Weights of a small transformer language model.
Size: width 64, vocabulary 2048, 0.803M parameters.
Architecture: RMSNorm before each block, untied embeddings, normalized queries and keys.
Training: a variant of Muon for these matrices, 121M tokens, 3727 steps.
Each number is 128 + 24 x the weight over its row's rms, rounded and kept within 0 to 255. Layers, rows and columns count from 0. The size above them is the row's rms in percent of the matrix's.

# layer 8 MLP up, 128x64, rms 0.313, rows 64-70, columns 0-63
size [ 96  92  91 103 102 107  89]
[[135 139 133 123 144 118 127 148 173 149 115 140 132 116 103  70 146 109 143 137 167  97 115  84 123 129 135 137 112 138 124 106 113 111 177 167 149 147  78 177 155 102 122 107 121  93 113 100 121  93 148 134 119  94 116 116  92 152 132 127 119 176 149 112]
 [135 122 121 163 179 164 111 133 171 133 104 121  90 145 148 170 113 115 108 109 147 102 145 113 129 138 168 139 171 131  99 160 137 133  97 110 137 130 133 115 121 154  98 123 127  81 174 109 119 130 115 106  99 147 107  77 123 146 168 121 120 149 155 144]
 [148 120 130  97  70 115 137 113 146 108 116 138 114 114 132  98  97 162 125 127  89 104 103 138 136 118 109  91 114 168 140 134 125 103 144  60 133 139 120 175 135 134 113 156 144 163 116 105 137 132 157 136 143 132 167 176 126 150 118 126 154 131 145  76]
 [130 131  85 151 119 155  86 135 150 167 122 121 156 113 166 189 103 109 133  86 158 119 171 130 112 158  96 140 115 130 113 123 120 152 132 146 125 102 125 121 135 162 137 158  96 145  89 147 150 116 121 123 124 102  87 119 158 137 131  83 157 139 141 158]
 [105 119  98 105 134 150 121 142 118 107 129  94 110 136 126 116 171 142 112 133 161 109 125 154 189 116 145 104 173 108 180 125 140 128 140  99 140 138 141 140 110 136 152 132 133 176 129 100 134 130 132 153 123  74  96  93 162 131 113 161 170 117 161 148]
 [ 91  93 110 164 112 123 120 107 170 142 115 134 127 156 109 145 157 165 105 155 132 124 112 156 165 166 117 124 132 147 190 106 169  96 111 127 140 173 111 160 154 132 118 165 140 120 152 133 103 134 151 162 126 157 133 111 104 139 148 141 116 162 131 107]
 [146 156 140  95 114  92 104 131 156  98 123  76 145 129 108 142 148 133 114 147 113 126 136 144 156 103 126 158 124  93 160 135 174 106 142 131 104 139 147 125 125  75 125 119 178 127 106 177 152 129 161 134  95 174 160 147 152 108 142 148 141 146 122 110]]
# layer 8 MLP down (transposed), 128x64, rms 0.147, rows 64-70, columns 0-63
size [ 99  97 115  96 103 102  78]
[[ 94 123 100 115 170 121 121 153 151 140 150  91 117 146  86 126 114  99 109 142 125 149 130 118 159 132 116 123 101 146 116 158 159 112 190 127 134 151 166 113 126 180 160  99 110 129 153 127 122 102 150 135 150  77 149 141 126 132  67 125 107 128 146 135]
 [156 124 152 105 132 137 101 114 153 125 104 156 130  96 131 134 111 138 105  84 127 116 120 145 142 185 101 141 152 125 134 136 143 110  80 165 128 142 131 105  93 120 123 154  78 153 160 124 116 141  92 160 107  60 144 161 118 153 111 151 121 142 105 118]
 [127 124 141 102 118 153  99 134 148  81 141 129  85 124  89 149 136 146 142 126 132 162 134 145 146 118 105 150 128 175 129 103 140 120 105 126 113 115  86 155 134 129 134 161 115 200 138 106 172 135  99 148 160 113 167 130 120 146 125 135 121 123  88  78]
 [172 115 155 156 109 111  97 118 146 106 131 132 105 133 152 120  86 104 129 137  94 152 149  85  96  99 124  77 124  99 122 154 135  89 156 133 146 127 102  99 134 112 128 111 139 134  93 153 122 145 129 158 136 100 113  95 145  98 148 169 114  88 146 167]
 [115 114 106 115 129 120 168 125 120 125 107 158 130 105 139 127 151 150 128 204 145 112 112 127 107 116 148 106 157 121 137 120 111 107 113 106 154 150  84 168 134 110 145 147 126 135 126  92 112 186 120 118 131  92 147  83 144  63 122 139 118 117 160 136]
 [111 121 147 121  99 123 118 161 125 144 117 120  86 118 146 136 109 153 111 106 154 148 108 119 139 105 157 105 114  84 108 167 110 139 177  89 125 165 121 149 105  84  85  94 121  98 121 107 118 106 150 176  94 111 121 139 130 151 133 116 139 141 138 182]
 [123 115 145 114 100 153 147 108 116 212 143 155 133 142 105 129 140 108 121 145 114  97  84 106 132 141  98 140 152 116  99 124 126 102 118 137 109 176 124  83 135 145 135 142  79 139 101 115 138 121 148 109 155 103 122  94 159  80 145 113 108 106 130 120]]
# layer 8 MLP gate, 128x64, rms 0.288, rows 65-71, columns 0-63
size [104 106 101 104 107  82  99]
[[188 107 109 101  94 141 142 148 141 119 129 123 117 106 128 164 115 117 123 132 158 118 139 134 126 157 119 122 127 168 114 113 135 161  92 149  94 106  96 158  73 136 129 187  85 150 168 123 130 125 151 106 115 125 158 115 140 157 127 108  93 102 150 135]
 [137 103 118  95  87 186 139  83 137  78 123 142 146 120 114 114 139 146 168 108  98 144 131 124 129 144 120 132 150 126 152  79 138 146 104 153 127 147 102 124 161 181 141 136 116 113 126 100 137 138 109 143 122 158 153 133 139 130  96 135 149 191 106 106]
 [119 130 143 129 158 149 128 108 115 104 128  96 170 158 107 153  99 133 184 153 131 118 137 130 106 147 112 138 102 151 130 110  75 135 123  92 140 116 107 111 134 108 107 138 138  62 149 147 130  85 167 141 105 150 146 150 149 123 137 185 157 143 133 125]
 [159 114 128 109  82 126 123 134 167  65 133 119 146 129 105 154 165 129 121 118 139 141 110  63 112 124 139 124 116 126 115 137 180 156 133 157 106 152 112 111 176 132 138  98  94 127 115 131 188 119 147 141 127  94 139 123 105 120 154 153 123 149 126 108]
 [138 148 137  76 126 137 102 106 135 121 123 119 161 131 136  90 130 135 120  94 112 136 120 142  95 129 111 121 113 141 144 124 134 147 118 137 149  97 158 144 143 170 192 151 122 131 111  99 105 101  77 116  91 110 128 118 147 150 172  73 116  76 132 131]
 [ 89 115 138 108 153 120 132 123 108 135 144 139 102 123 150 124 147 136 176 200 130 112 147 133 116 152 118 135 128 151 150 112 123  86  97 121 163 197  93 121 139 133 128 140 100 125 130 141 134 153 199 112 134 156 132 100 128 127 140 113 102 151 121 156]
 [109 131 183 114 154 114 141 146 117 131 108 118 142 149 115 159 134 123 112 100 157 111 136 185 112 161 114 126 110 139 102 120 131 127  85 116 107 179  88 136 160 124 185 120 101 150 123 119 137 164 144 120 102 154 114 145  99 107 130 114 120 183 152 136]]